Each number is 500 + 50 x the weight over the matrix's rms, rounded and kept within 0 to 999. Layers, rows and columns count from 0. Numbers have three digits each.

# layer 7 MLP up, 448x128, rms 0.161, rows 338-409, columns 0-63
540540516494422437495427557381493532479479471523449494456603575444588557496455473558498494517492420466467478432458459509446387410413562589521440477460510530475505473422471491527489485409481577
510453574496397419510492572549490540526486573497583553452421477469539556474479467491515450491543522566509429437520435495474537491471425489542477571448494510576508530489553587483461443443517415
491457454599516458633462538468479518511494568557505599534518548450601507563494508526543443487534426488426552584479517429509524563441489450520457514562443496527576580505521486477474471468617604
506554528464459554521560490508544546559548507552447403542527469575518573421430543481551513570492584602505654515399471560464517528563459553478556529591500489510453520417564517479473510518438522
511484505519491521482529499465518478577521515436572453516481510541461501543428523494525529594574477442443476488500428494499503474516521476519463514525483525490533437540524567426465409513559499
455477555526492510497453493504464507489478527552563467432487483526464515423510506481476484445542448457500520486492470396600519467480404507476507597438418547484490485626460568535479496484539510
537549436381520481542486482442561479540477559478479432581488635499531507520609389587557450507531632411540564485544614335534508521556521529478569517462617413499461557447534423411578403493507522
394493577601614516383536515551528470503542640517506517531550477535452569444524530431409474515501453521565513558503599456502451463450497482478520539503603543512508551599471465408446488461574607
465497535510504469508517433495519536580495517514539518483571470467511452558489548543513577490474522484543553452547546556469482459550527515511479492560507585573470528519458559545510528491521520
532585431465531541528470553430496560602515435472398446538566531555609569443494437481532479458430487469447593465446430543582566541452443571472490444412456464526454490436474503488538423542419563
443522500400431511495513570437431444553480498526510499404515427483466489443435474538447537563451513489548517500570508561435553453395426562490434473527492398505602428446485510529546524512476574
467483490433434491524465528509600531547520534422531533431506567453511429522481484493484495449539536518542512469554503538509513481549444501546560537487541511490555423510489513512477489568472549
534526468436446468479656616489487614467472515466468581520468449394507503392497532525431524411506615515424472482477415516496454542542482539465401539418509524525472509489547604570479456606448496
510528379488468496543517511466502427608548518520431621496530485455444427514490504486421435446488513576490487500491579442587456522501477539496505579594466405538470477439532499524391495524500638
452555523480493539585512467461500449513501426399435551455597616563480393600539587430526387586575519472419469472503561545526517565491497488405426588631463497470564436489491510499628502514524458
528445420493479477444544466511423569455512426492510523497527439389518512538498589540544528526528512619520422518543392526454550514480557565444529467497526536506542463497477499475525513476561489
548570558523433593438414504512475575400507522467538504450523417501557583566521532555417515515438516471546491544509495531496421522516517556534496542586462549474538512464551596447472545424477525
548553384442493533460588541493561514398496564474544578528459473466522534508501541376555592519571507518425623489468481489507471562458449528462412431472403463460589457440451559582485429546607484
447498544541411571587523482482518500441447464554467498439562439561585560508488491464506457512389411484475490415534505438476408498513420482519573489456439359501538394502464378524499512529571474
516544494533487480529446498547503515562427436480374465549449627591553502477603453627471529411525465447537509448518513457430471582444464487437547553484563483514555556484517433527459501495524530
466539543538614460506395562387534449483511560425465466469399439526451480478465451525441504579450465558485533608528508614497470510525369501503374537566526443444617576592459545467456481587537464
516502542390476534518530543433473562488465540542460431516546449434546511551471504526464458474526541555462530501582358535458418410552446503507528451454497491440436456519430547507554461522395481
568522446459510552557468482476573551527424498516516461508577489609486391442408387575476492548589413387424544512535567507528489536424426560513585431445544563479473459556526487520505516463539519
564584466502522508548434511424493599498497571469464552474522481551448447490444513511489508499465422479505470523492546501522475502551526513518590471507535495421459451451501425516381559427573452
504486510505484568477505567589521501468509492483453528498568550581517488364485504557530369448493497426504403598475468447506452475522458537486486502451515495531546444355482474457463532431514503
470457455547424427440472514559470493407484419515592423464422542500535535536554500509454501581462495592451482436546451480529439440539500549449496514538464395405478514412508571433590420499463562
451495451509494499592518536528456438547479483476390448547536490505477516546456505453534475460483394514522422480494557415507451461578583489550538568538464522532488484340465445513495485547525432
560526485505469460590510448502504500546448513470471513530435410487487509479475437573555478500503452560496428460502480479478579544440400538543552514490657461441479551527547456380484448497578532
547537657429450438581356526455521483517462532551437603510438343527577499457533602411551424525468511519533396493486537436400455527498533449569564401437560583480572512491570521466543512598659458
478478502479510432506402525555468481462485508481511397543564552489562489487461453520490511447547462425429488501387461533474458456471534475427486480527555561430552482560502541525510522531476465
499595446547558578541477517580483456551507500525609446474540464503491500478485456536533565568520548441498461448532473446474520434463477479430565472501467471492559484510474512543617445628539497
466614532486564518453539499480612533439487473478448436489499540581587453436511436525564531527483425509491524409527463591392567522541462525550574504450537479570585556556402541597490505403530453
471469564525423517486490465422481488507517657482449519496613504430432471518427525427537512480442437518530484488539555442531538379455549493480622399450435428469538448584587485483511493559492484
526495424470539513472505512533517609523453469514504504463522511576475526463501505508618511515548405521468439524546546538414670437491525462552531439482447526571529470457458567374482511560450456
516484558507452632550551440537529408564462532539449472463460519560378568570514528437387540516459514510508461547646555594510538445483472555485479479561580435422420456466479448483542508519485532
484456458591476509552522580473523472502505571525554495459524523389498556526507472513553521564541577497529573495565484509557586466497457472539439491495486507419528465492480434498570492612540489
488415465481533471501492481537512466517499509440470495556565412440500495526513563513524529522478531523559519537438539571556509580543502466488466510446546535546511513515456448534505481532444541
479420513516583405509416469459538566484547504517543429529497455502521513490493465424513418506466546475537504392504467459526465521559402515514353521527491524525459455435558458502540498511448472
498532500513493429499519531501488564458407519511506503487468498519470535535606455533458499439480457566511508564447456436530424454481545564414510477403567438458506576533490502470500571557569523
493567462552451483463619463484602511537440442472539480599481396406593472508538570414479440474389492513454459493408466391429427579409524488475489540491469481438432477468576474498461400503480515
517505438456498596488516501552550560531583512476417482505556484544590510500492532509493510501429474550458577509522457472523448484560488460486454457502544532485467523362613362469461525461415549
575529543567457502484463511558479513512464551533488502548432492553420506488559477508451519556488531495414488417499561440451516559484541442536562519511468506476495515466447444529528430503535452
500373539483415503516469470486533620485468455436601484478550485487557510525606527552630483527531601465502555541502487483522560538474477435465532504419486596488551584482481495474468485536504520
510462496467480571454507461450430452483469507475520494520566401524552523465520453462537575554481514474543539510414480445576446483478556508505477528567422488515540610486470540555553504468447523
478497498457533538482513474411482515490486459562460492475597487538538506498521469502520537439514483466445506530561469444531450472474461549593469492418565488572471552500547467506466498553511554
512517538508492528449548482510537476449579469544558529509461479572490481388554482422505460503543551581513560564542439567441499448540509569416537489439481488469461400524401530511515518465492516
541516473543443427491554440607462422495463491483478588505499547543463559429501576551503468545478521479537515600495460416564475547523403478500585512516550535587437503481492516502504518480542437
464422515443506425586551472536439436454495545434484475491478490522509469453512514474439535566467567466546543540450495563521549418474457480384558519475542481550546589526454561446452399448570605
454546473519473503502547513444490536573402486461498445586466525451498521540537410518487472464498470512501441482514471495576540396529488548554526521382543540604503395542545440478379533406513513
473427515477474554499463532475472443534507538544497537494530441466478609443420467411504478535536326451516572453524445501429487449529488455562432467506543522469489510480497527519496488514435476
451526471456553676500480542484556470485540473486506428523536468498538521491444442510452446412466555460568418511561500403442537481498562507539496476465456540435541455517496485549467527502452475
500447568518456540535510490461481506428499520510526566588479489564402504420513481386549490573466439464639463559509434563430446424528618525581505529524467502488457464503425461445539439487472556
451476407535484485462510454572507527517503502473443516572475584543487418445535452414538533528460485516518458473434569473467494467414477533470545409517480497535534548451509601483492541598497620
552526577511576446530597545477517496510450503523502624468420446573523451475506432448455457588410479435501525470460545531462522451435452573569535454536518499505476498494576489484456560550485492
510403523510444400596444456500446468443508398535493473556506490653502570530501421486509439432420413495531498401470426447632489510486538496502560569473380403505528396534433509609470476540527570
470569490494579514422593515610435395468505541479563500415480455474573494513525466604467540569431480420510470544496569440543640489521590413513507531504473488482501515551500449542494516524512512
430518471478541514521524540441505461464528459394457458498508491382486552532609529547437449536530567528484471524549556484433512411475517561479390458435525513480508530474522428448579515486506609
532468477529491533503546628487510543421443455558526554534537549505504536459580503516499417504495502531518581514442507529455452501493457538520485502433466543428581482489533556540439514437435538
553449479558536509552494417525509507385533556557567467500488469500464482579532529456561458538379563466536566452580555452478500505562532479536512472580511505518490523513441428467579642580545511
432516517523454420588416548500524443549457473568559501485478549470506491478608432403497527520540510446600446510533506587496507375422543550490643491373483415518546495549493499567544519555690517
455418480474581547500426487427480528598528464447470499508449510460454458544580476490531441485460424516481515408530544460461440535565480457531560518513494490527456510514493486517506428443535463
534490525436576519541486552608527521461562548524498561439425456475496528596457530449517504493449406417479553443391501456499401460538500450559468376549513433507521494520554483622613498557485522
456433553571520515551429495494513535427518612371462510573512464478493485435576488476516490550489527434462481569531484487547488509534494392476509495507492591515482446538474540469480494450485529
458463465473463476391546573434584520493493497649464471463590502540528528476564458538534498481500534495507565567477470437422432448458545620425461508484488399539525528499488560447501535425489555
616494420499489538547524459541523514532557584488497486453543468456532499609473500522538475473497410442534486504442439567536481431486505402460469442442533482491459537496490473498552508520421458
559565471439532570424492438458471473519418585542507450473512512468432463447439395410478517470518499457525591431431518583514525452492492496515421572478464531475499489543550505565530434529451468
541512526485562493477491476494599613435479448557497529445540524501574573495516373551470418599554529467515448508391431440442523472485494480422403547560528521500485557509434488518484480383458507
505498519512618456486562551470512534513530523428490537548583518481521538531490480503496581408529496524529514393472451459517509561452501422484540467537456510625485400501531469570535506494555441
505576548515577592523474496551499505518563533386479513582389493429548479487454509573551458475569505508461515537463457580465494431487427507527469446549448523525545471457470492452576521495469501
413490433484543487455537432504519503443566531466478439489566464458489484527508421485452464494460453436562461409534607499499519643436528463460444382483500489581491538476468588453413569537455547
490458457491526552473497485531482527533493478518502499556450497501547466487490422507498500586504428555513442573515496488578446528472492401572426527492476467552568525493437579472503519500398576
525487512574486491543555519613492517540595586519469564481514493491464516487440522547492494438533448497563592544566545440567499594451402468505486593552565516480481482495534447418429496551491365
# layer 7 MLP down (transposed), 448x128, rms 0.0409, rows 338-408, columns 0-63
414466538452534546445601511552490544447460549558452564479499474518532580395467416516532483478493473473548517461488487526562515570603453516432498566370516521480552534513551501500530542487500477
537554442456526518441519425498470467571478553443418483488511504476511444594547445539482507539506532453429490605490436480579473559460456502495506491543571494514487507460527479509428518476481589
432517583519474491456562504627592578467542456520522476387462594460493526500511518536455456476466568500525529491525609529546531472473508511520470424453357580563553498389538469470576395423584419
691552541436505538480551501533507533431501584467402541443437556569499518472514503485439484509396508459522460512536517472491538636608458491485470470450486551495481532494521442517620491482479505
587556573429515476479600505566549496575515519569400490482545419571476466493483450503457460537542472473535474404506564512596470452517487514564483457536487503543484475517430429489504493459416513
499483433512491504547508514434470564511557542525519361451604598453549452525462472457532497513515549517467508561558532526476527500472452451465502473508461540461437532440402487500509460559500461
547467419440381525520484530577389608547469529499531449438510480558611551502566563532380440590567516566534488596451474503569582497522481430509535496510484518492455545295458465434517476453493581
436507518451474545515489506429448494513473450516531521497489492426438573538559518514433567569506576463409491522483419542483514500564476434503488426491439484415458453469547450591571435552458354
479376508519576496412441588508526431384488530480462521524485482528424528532615481465525541526577594461472558445445481498496554531512463423538524457482428500485514497642444482523425571532561452
426506508513582402532459542445445524452558504370520511484508459412561538524499474508427473545479482477468600462530529485498572481494519601494484535456464517401560455330416481423416542520606475
448559463435502493504451498529479436409451552443475465455469538506479544537467495459417519562414533479455412531433509504419567543429505552413449574392509523513513488554446526502514396537460545
468570523502508501458492425576466515464524575548554547537467569469498514449468475486489567551527566491560487537536553485529420451466499474469465530508425496509435411446521520459536441558412504
534597473492376522456597505546524519489527446539489570463522483455459546528462501534548479401531477544478527461533590495455447574459520465446469515575572474495473521402505532498492411540564464
519525552458539518484513473508516509535505443465532573554502481516506480482459495487467474442439451596473457502474393489420484570520528415501485508557436486489504449416508532494483526481523508
484462458499463516450516528449493492570493509514524474474472483513456419459457482496454485533587436576524466582529546406470466531536473545434531497497503420524407562385579566430539549464467499
536542492513522445461529470430601493546585468506466564544487493419523512521440546496415510546434498440557493424467499516564542469461510520387539541420546477513450467638540453566446470464513526
408492475561466432495461481556491578416561514484514486488506461575437483447481484484404571454528443481469495475504474451504463535539490540513457447502496540483556521296580477477498516564544615
622568581429373466527462535403377526425475510467435490493501474542537508432502482563425524500504476557550480517475583528515549476552566535662483505599474403404483565461496545403537445509537411
477466445483512541496528468435596553471544500476488544538556595476520440631496538519533413535526513457557584533521452383560575511441632520493499473470520536467488503408402502512514573468581593
442433533581532464462498530419409494403585534512546451479420539506555470438484487416453468508460491494567539530417490453495413502489569399409509488537407485445431495544522443545482453548486505
536518519529500469422439555458463506586412447477431428516404544599529591408506524421482516414514546516438439508533448534437461530443485437492455563576508437525554476547503502481447376438455418
509499535512495535521505482505547506582443597526456526461428470497506475550561524556528466499495529380513462558442544502495519570429445468545565537564627447483581490499437462401486557435503483
538559600405444548431517515569474553564525492556545493479466506500505471582549518510520524599606541371422590535486557469558512516589519500540395467530459411539522517490514441450514505568407527
481502458458521476402529431523472465504439501536485552477459474416449528429474495517435498455455468540504552468486453546510584444456537610463458514528551595536541414544573508442520578521499511
613512540553532411473473568540477526520566467611543453498509475446494581513463456558543502603511520513617608419530551536522546528509451456408570523482423521529495465449517539524570585452501522
509543525472494543526588488444409552497501480491421492531520397518480432481394457462515511495508519461541496415441559591348484490481476381506496463549526683436445522526568452539501535517515492
529554380425398483600463513522493549550431529516521464509517563452507586587558548529491452554523415500602521518463507529488516533561548479473589517511492437540499438616460496588522523489479440
551437533427464491492392510510463449510486446527458460581461546536515459584471408485531488470487443510393479593410556521499548453519418494505540479601523511381400495517398506497602470529529484
538547485447455492539533510427511450501548516474553561587563505514451457518562520499403546573460471462567425594576525546425529477536508426484454563481565448498503521592473580444479597505476521
496571481439483428425588569450450467503478542438520469474401506504393421479460423547476447511490484553489471539482472497534493562552479636581459455620487453505510533550422482546472517525502616
494382547536479461512493536505555532447432485542458443465535452564526445534561448559472502337522544494567504551495514530478509554518495496554428577524502541506500560441514510532443530504588482
494525541434440409483529541452466408513528510462430510472487496553505464548535431470545530525466464570568469486434493530410540481517502490598572476476599411507516498341491467519453635463502446
542442533516524518553483532573480623456572488460548564514545429544504536488473420534413479465519508415500587509548487574546436568518491479555400495469482575489532615449459534482517433538495455
452532470578567462406558465578589477468598504515481456451597484436448540564536501530444496425577575536521462601552526547517463478531475568483450534550424451558553424535608570467534471549512564
435547492486559623516519382434564512498396561473562616438451516474467574563419563472340398565491540455494456560570479526547488535455503436483446485479608514481521552503527432518469498530524542
444512490488498553482492466457477439406573516446515503508490403439541467523476521502521504595471478432515520506481516461527499502474561400517390452515513533421506537506464537539504516459504414
439596436526404455497436510528509448494557478524511510486477584575469510518511423500502509557533480478491435521576502541443529511473431545486581525460416400542475498448511433468462455565493506
622482475510478534512529470546493397496491532528344472516535455486440511513603431442584419594404568457495529410571457583496533515511465546461495555539506484493506456602539464546499486489476465
387504435547469609610548546580543470482488583520449528513509495523425552527548562440487515557538551498495512552494515436517493495479578516527499449534567497537457471529491540463532437501506432
451615405467408487551561569486495532509482441478542633456471475490415484456494509541464495577568497571523464614531532617433471489495556535502447459521497513499485539582498646540580451558443485
523521515431462533502525540573525498368529531546452483528490554516535501545542448523492497540536509532488519509521538431476446474441484562524570489508464476530470452455387519487514528520467454
466515505460532592428489474518480559369494546482421516555406443470442395535492495549414428503456576550530558509454530453440554430534452489437558446480528506487462456483452442521462532436522492
610458593397433500442496420461549525550506400456468417409503523577551449517497396456536504518505519452488517432515520459445486467514509514568464532449511505505457532453470477465553538581503520
452491526545526615520527503517554564544498440505450526449458518488492552466551593496398502482533466490483503450612544498506484541415522427424563446454507471476513449473568480559499469414549426
452467590494367563496501439557515565505530447603513515451504572551524516493493559411467473603486523611502496454503465557461368521522517420558523477506497397455465559530395550517520570487505494
353532469549521505508507477410397462606497527558548542476465458588523456493407528482510570482500500562489525503465598546508479500572465423542475491564488479511519511369546497449472483488498476
484467506489518538486562510462438388554554510512499461459583530466583441493540484414483580557576347464489491481561494494463458550462531432488525615484553427404500539456429564419460562516542456
465466455409525497530477431593482435536479624370477577504545484507464480494548469543491504435507541447552427479480568493519532485542556420463536542599527485445465502499402518419461464518411500
560531475571531461389506456449485497499462474515530460519567510422547501483439518563527477540488524525472537541491504538568467512420543458530547452492496583499532431494506515516514479426487509
439447375525416476511555501479407589401545593459491507516490378470413488503509562572406473528547528507450491424495470530489539528474537479459501473474461549469509546494417575480560529466437506
501522550389555469456516542452465442465515502402422498493525614450539551525610505466490443432444503478523486508481506608475482513456454537523447480501539341486488496524526451570612553515512435
423465477497531546524541540475494549486563632564491434597554514540407531507557498424519568428519509491511504537470430393524532524482533451571526437483525515404463514744456475440478532548509466
531468572529476499420440506417564524529413515450574495441518529539448501473491611408451479457518456590507484495510509438474474445522491498490471481474517454529363548484542571466555558510581463
483511505558480595486518488575529498538443492454582392527529470544396475510498551495542473484509502492433486556485508559502577457516506516489480478400483576498440495515539398515538429520573506
516449515564522405462484466474488417551560496489488530565450522576532383500493456569501432429602462467521581513492434454488414493513522427495495512558520545501477575337486567528491540529435426
448565499448449481475449495582587555478485530512476486530515506515500494423621445451501491487384519495549447464465477461495466438569533555491529535507523464520576446533502452603439526533537368
535453529574370478495472618564623486392483440524501475556508562522480605528522433479538531509494549530473472448484521525515449471436472442484545438435516496544480554470520485486469548477495488
438528498508445558572493474580506500524453530468522557468404514490505557591552522583507534452511552485461382499461463508478494476506518485472487481450624486527485546605462391564535526492488382
563562495436534542513510581529503539518522572414526515436499491493512438501438547473444485477444495493510556626489503555553515492437515575480484492439458598515503519496483639478581470521477467
477514442489463458589494508472518454469493438561432542468511547516535493467473446414533454529502427479427436546564539497522520555535482597386525419447496476469528525657450573537450576466515544
509478428548491561447446490421507423526474480510462483526525550539465461497465519535584488511563427506545509491583459500428555492501429475562524511560536453525545479442544392472473556537494457
494464690453411456525417423526453409537430522558587392510543586475524536486462508489511472483486457457480472458561519556508652441555491559517477426442564520507509464438531552512593548464619496
587516447472468496525532512515570464610506460448501552582515494443486483451470518460438491537477533349526541494502528449479542472463466470457492537470546526409542540600500497474468494390531519
403543523505412597534521507539518534480440519537493457537465539609549528399425512454521455590451516506495415536439557481430472553537404488506541492627480532485414544404491580475534478517614520
583467459527499494486485499505524462454481505554463519519570534520562566501468505493412505466528528479529515459638475454476531606507465482474497543482402526501528557578457556587550488449481524
438501414402481471453496502529483545576421513499425624552521521471475545569446510425572494589548382512520524534475414488467490458483436506406460511464522472557510558518584494539498543566487505
548526416441378504459579389554449527544584404574514490500490519452447521528503452516492517545561503546474447465547495588422531459521464476533541449484657491532442652494425543464521537464461515
536546479442583588546488508520421526524579586517451562531461518436511470515535579487459478452418451565509440506461586506429531476477476506461462556465504520400499511519485454496531473419500502
466481488443502494460543542469471447477532511476403509560504628460489488551554512437533507470508448529485463547462535519398524459453504473471453515494512488634510566491644540474454505478493456
242504459491511475413495483519458458516502413483462528592435507479435576487454536508505513546495499492485399577529504423478546536526464486406528493487490498515646433554515474457528489499456540
584495502513504477518487574512526482495426537453509552476512433478571506485530564503491542472385466485589540471455509524526497472517559564451492503536497495471486583600494457579624459455560494
# layer 7 MLP gate, 448x128, rms 0.164, rows 339-409, columns 0-63
521527457453423497510477527511505541504493481495458456488428533505515505531496450520471427450492528554513520474475486446499502515449439430509493569460530515537498469507495418447505453554446527
513517508478500424481542480467526558614459497547527461474476434531423469491537511496513416517549490509474435507473436557495530551528459462458553424424575492459532435554457461499605490455502458
539550461501507552470488493467507495506451549499529578552434454564529551516506503466558463528512479546546427486468542451548451547478414485511428484486505559457487440442573429525520518431435523
448566524521517510485525576531484453417545518380523522487532522451557463462450496483454480521420449507455496564514489526468510440543532476440539531510453577461545465529512529546514502526383486
491443520482514536520504463484557452414439464511450594544491508567465445493531459536450492588486495498501526547466572543462488566583489471438615536594488454495567384546439507492564414517561551
457508521623594453502464428533541421447566435512511490454476437505424471481481425412497570451414432512469519499486393564488431467479485514481494524613440531457563436568391652498509460444504482
539503519618468534517462494506624472581404496482495470429562528529458446512460502410542456466462484531479520530488521490583491538467439609490515603489446473558548549604454553488434475442573546
487483445509419514459466502478433621546434483554562481652483532426553407435531481412547512557528520506605556471539470489491491501540509492525503532475547530480452576477497578515436572577508461
462563479445495520487430329452536574497552468460587481507470486418617543495484487540440433518455458473480560353571469501531429480531561561543530540482601435545425565467442547536502397484400494
536628516550498394429404491455484526467486503471523493504497462639677458446520398510541418506405460545495508548460519488495463462516443595445496524420549608508473592442569409521465491399443508
472512502465524563446491483494559496517425459483517570578433531511397425436494582526602408521478496485532412513506522512499474495518563549517610595459403556507598464451479517494505428481516508
456442466574556586524398457466502457513450460531519447483464549506516447528423485437482463533391459512582496559462558473528555455455483441526596465533595484497434489515497492484551530352562483
563433538455505509478488546499604389560491402524524543530471489502561480436450533540463490391483453517507568485472467518579517557533482480417478478547478549514499475481485506618527428533460562
536476454490433529528504596479518537565430374459571410502601541465518461469464536449497484548551507516448521519483497472393580582540496541472500561550451431479607489375481531454516521502470510
499535551466473463603502534607554446482570603471540570535506487461541497532518503459481515500487478471553576503501472479563522459507547454492476500469515465479563529430450524614470500533466474
522490462494492423489438506450531522530535453574452496508560494591508433387490422527540429512496480513491547496481451479491515391577500565510575457543530521545577492434608522486443456471592503
467479480584585573466470518485391376557520553441535515586505423440486455519371575415480451483512485506448522537493429524564518468520442497416548435439529412540529502518479532509577584507576483
548448462596456560439508383539516583581416495556461498529524414449580532440480394577468587513426520524450440395452464591472630510511416456542641558616507620470507407525578473550456515423537454
536372572434561480409479458470503575477577514519472490445498491455561388505466486446530460469498440583489438429531499476547546488524434501587479488518423445490553512517515490535485524595473552
592522603499518368533436572572527445517457570406478528484378448475472571489478553562471464549382509463559540539540481601505545438517456527479468436569509519579597543484451492560442504506500385
496502503416475507506506498464367548494440459542484465410479523499589484497532487484506412405494509463500573570581591441555493503484532557501483461462495437511593468424523528462486481460571537
523528521527490473490447509360514473482451511469463466530545549460487390473550453488573521535409590459502498462537513490487555492550502498522499490426548488559482482455531462463577526508530456
558528478487494535519438510544435478512630589538431507522433502551436488460597522451478470494500554489574442522523536447558488437479503552507543501514481471365500512430361498541542451463519449
548468454464564664501421464499519553471469483482608485560464615525465532427460454431528416486504528461564550548439550495417592475390547513448432515415492538480470485530507519417441537364560456
525496497531434540426466453522510504631499502507476471434617472554551476514471503471431414436463454399585515616451570502442463457425514489497430514433508588510528458556528448537480517507454507
459467531515478520481478543470518440506448462486459498546540529589475466540469462512466493428466488576565414489458474464488487503490554478564480508491424543587501501396478450605443467488536414
514559437660369498429495442430538525405488515496469547519541500376555571550519457474407432523415458542544519470527554477485448511488465587465625561403476547545523540457496625470516509496561485
612409425488454493495426552561562487578525459477484547498455460548442571515498528523519458557582536456374568515544494562567495520583509433451544460453525435392576536434454483508559419506520503
570445542514516545442474496549488452565519494518520552417460431458626454555496500519437449587538500536438518571516497422522480515477562467494502583525546494516520465530543536515547611485500415
515445531507554545486520487475465531525482575459491497577504555501525478601537488472496521498495478496484453619401529513545443548531490466564429574448439581529450489534529486554489472524503488
514458535508509472473533535361575450456473470469387372587516446602473505424493503461546506491485557443426464553414551420600497529471449533481537441459624498554518487460453493548560488558581584
438445572633400414496502482491528542503529533481567452479548514505505528545474538441473555459467352536541451489474482504517584541478443418492603543446570527570572483576506475395523469552558490
502414549422501470496474524559487467501550475509480461519534573455520551441505491443471432511589410454479419505475501498533563614510515478434433407422536444430450464504453525430558461453520529
501525458557523549487489390452632522513489533422523536414525542453454541462505522455516544548490459553614550532549552593436534420520466540527489474533545521460511462435450488457496515370523444
555488425503611497528485536519466513521422458474486429483487454559397480550481484551542480527476622539524515533457545456586487497487515555588490468565463573497547436477463477483458454456607534
522419526564491449440466560599512550470500475504496460545546483466582507508523439492460467492527457518473473513440500449537481537547531519511433541504507477436491503543506494518496461524508557
588430514498472412417608456416431477557467501520418431511539446521521523527502511459407439469400646496488442429529485467465506530472466464515459576483448582533588496440498528618530452458544504
502463526488522446538441520542548457493512456419509534436567496473499459554473571513463461607504504519490484464475555520513596503472442460533497431533556530599600525465517446392468416393587454
525399628405501453435518381489507527613464440426558424532481484517555500548478499480430411533391504529560427524494501428537544533518412542547530432509492445540440484525540402540498478400514523
504518486460546465479409521598469455479457547506427529562553501552613547477516404557563449529447591465537454516456486446549485514535428548553490502448468565546496482478430416480581507495485539
521546442586531498426509519515521450635536485565548474491522466461571576498498545452466478598545585489552605494522467521473472458525417500448552513605525592494538540445489537435509470539534495
509614498487517564442427532502465475568467484461446454559485471579455476481488511474464558525484482534532558427549564492483481476585495494624431510525501518464439523457494481465589455508466521
527528469521486604502437482426455509589466568485521471494476423514507591528576484425513472438519456574497449563450521537493445525471522515443565509495429466574489522499533510546470412474472384
447549435455447488549481390560492545476391515571506449486482493410604484558441402514469485519462507537507449528460456524488565554478485404506560477500494543430437531483501462414504583393572417
501454549431495574478442542530416511461517507507458563603507531520497483476524484452507427508485542396511482602424539433541521458561468511505500447447460571480455387495491469596465539501497430
519493440573496467511536601425524460609468508533564552539537569506558557520563488495464524497409462513486439455464487493452436433576427481505552546450519518500546504506550438557440499423507445
468445453507567391503414435539516449497526537482518513528472538398513539534389511550468502549449496490532513530491459586453507567546453433469482475522575538518567524515435433426507428429531383
503402441493548545490477508530463524545547544504521533456456556510485494591534489424425442608478397512560505488499467507483558462584475440493483525508409495582487607538503531485476557507505470
515461498579446447422487526431530542525498512497534554484566441476537510390414487450549472461478499505609559423493417636561451622530518499412535523487453565575564499490521568560552530510524441
532505534324514476534473564448470527507446454433546492552561485477498528491541463502486475471474429456538445514443555519464504508497553468501527523446469529434494495382492490544402548422516528
618569496452551441454538467529523539574478500431546472501533436383551445559496477439409481493563444556362484588554504496464480456512521526533458452475498482522507517523425566515481520493474424
533509585534511504477553623427536540473440481566551440566556503480537458458508556533495509559398523534549469482559517497495522468462547478529451446505573567448447465440580463457587448487395410
481433476532437515432462374433558642462467497441529441508532556440458590552515594445544533466547488492455460520444488548562502582550587354468456553545522570492525484524499513519510433475497546
526464600523517557421478584472470417459505504525569480494451466578462379452452544473514423461546480607513457503413553495591534442515521599435416465579415443441453494479554486509539455484401470
523442431587534471546576492533387535518489448484487500428460505539492503446390525490446463462492444552477480550595586498501492537524491457467473517470631464415508510511440527471554515478533541
468560458519523596516437511520545534502392478503475340490547623572484488488408455471516513596440478450453452431492520449514448495419467584492550555545559584532549523451472534486484540505481509
534410451471500488506490450469454493577475477490514549536429479455457536556494464531542508468585488366475549485514551496532537469531449515577528517477539570477525501404619537494561450515638538
499420470554519527467538431441496497553482424466512510492436528518463552503563577536455427553472453495474643515506566568508533480553579486482520582489551478541476489539455475480460510505451416
473536514498496490618422570464518503487565508497542552464472487470539455569526522488479533552452466486587435522560563568492533502527549522441591554391508388544556580427460547489492454499597535
486520398444553599490437462471413476536529423430521479485436541534504486509471505466469461581469473482552475473608490564464491481486492462505542503529497474492504472526440469504501485469567430
546460555551453476452559472514488513564446474461549408455485513538506497493560448477443455500598543527487495581546481581532599533506462503497535484450483540494437497441541473466466524440516478
586442538535556452519458474571409574528493466404518425599575510431440479546567456418447507550419429526557485497453550496452512510547548476475561528491542500529478513439447567525492535406472384
575497518384508548512482347511514507591439522508481519485428547495455481494461451526466502452420539664570607362514427558472493540508379493553574471372586476485537526547458528427462475485458444
468507570483556480500443606522476508493495498450501479496461531461540613534437542512442533499574495467559525480485472429475589514557522433521521469495583432439469462594466402601575462565524486
433459484543554535483523525510614468427494495479512425500461526501616453546528571568455551425391516530518508543484520452588475608524552485553506431505501559524528510550536532588584429480565510
472549566557417489484633542454457471551522559476410471485410497488465496541543533376459556443428476477466591388595471530537500511468409471548609501496479487548430479523518569550583542503483488
528551440422516442467567461541466554573491508518509462547548502451520520525471511570511502579475434502565462502474598489573533528497464480502466536557530595578436570518468505418514573439463594
446527473462541578469489493491578476446592495437408525441413468457485512472514523449472512435411537536517525553491566490448488488545565512519595471526583469572520457459499529492589485516548526
493459576579553444489447414475559540480499457448516510548530475588502463492559500465564552464548527601448491447451551530551497511502559499438552469538465505463433518441494544503564549506363541
456512462512503539502491523496558551563484484510555495504511468571485511515524454502514453490493467573440452495502446447438446466498446518443569489521539532477504518524544477448464469548512502
562457553490524551498429577578527501524431455435465478539498505468464534492494463520526543632444518565445449537407382531459484509576472426567525459584487477393461461537445528423504453476566491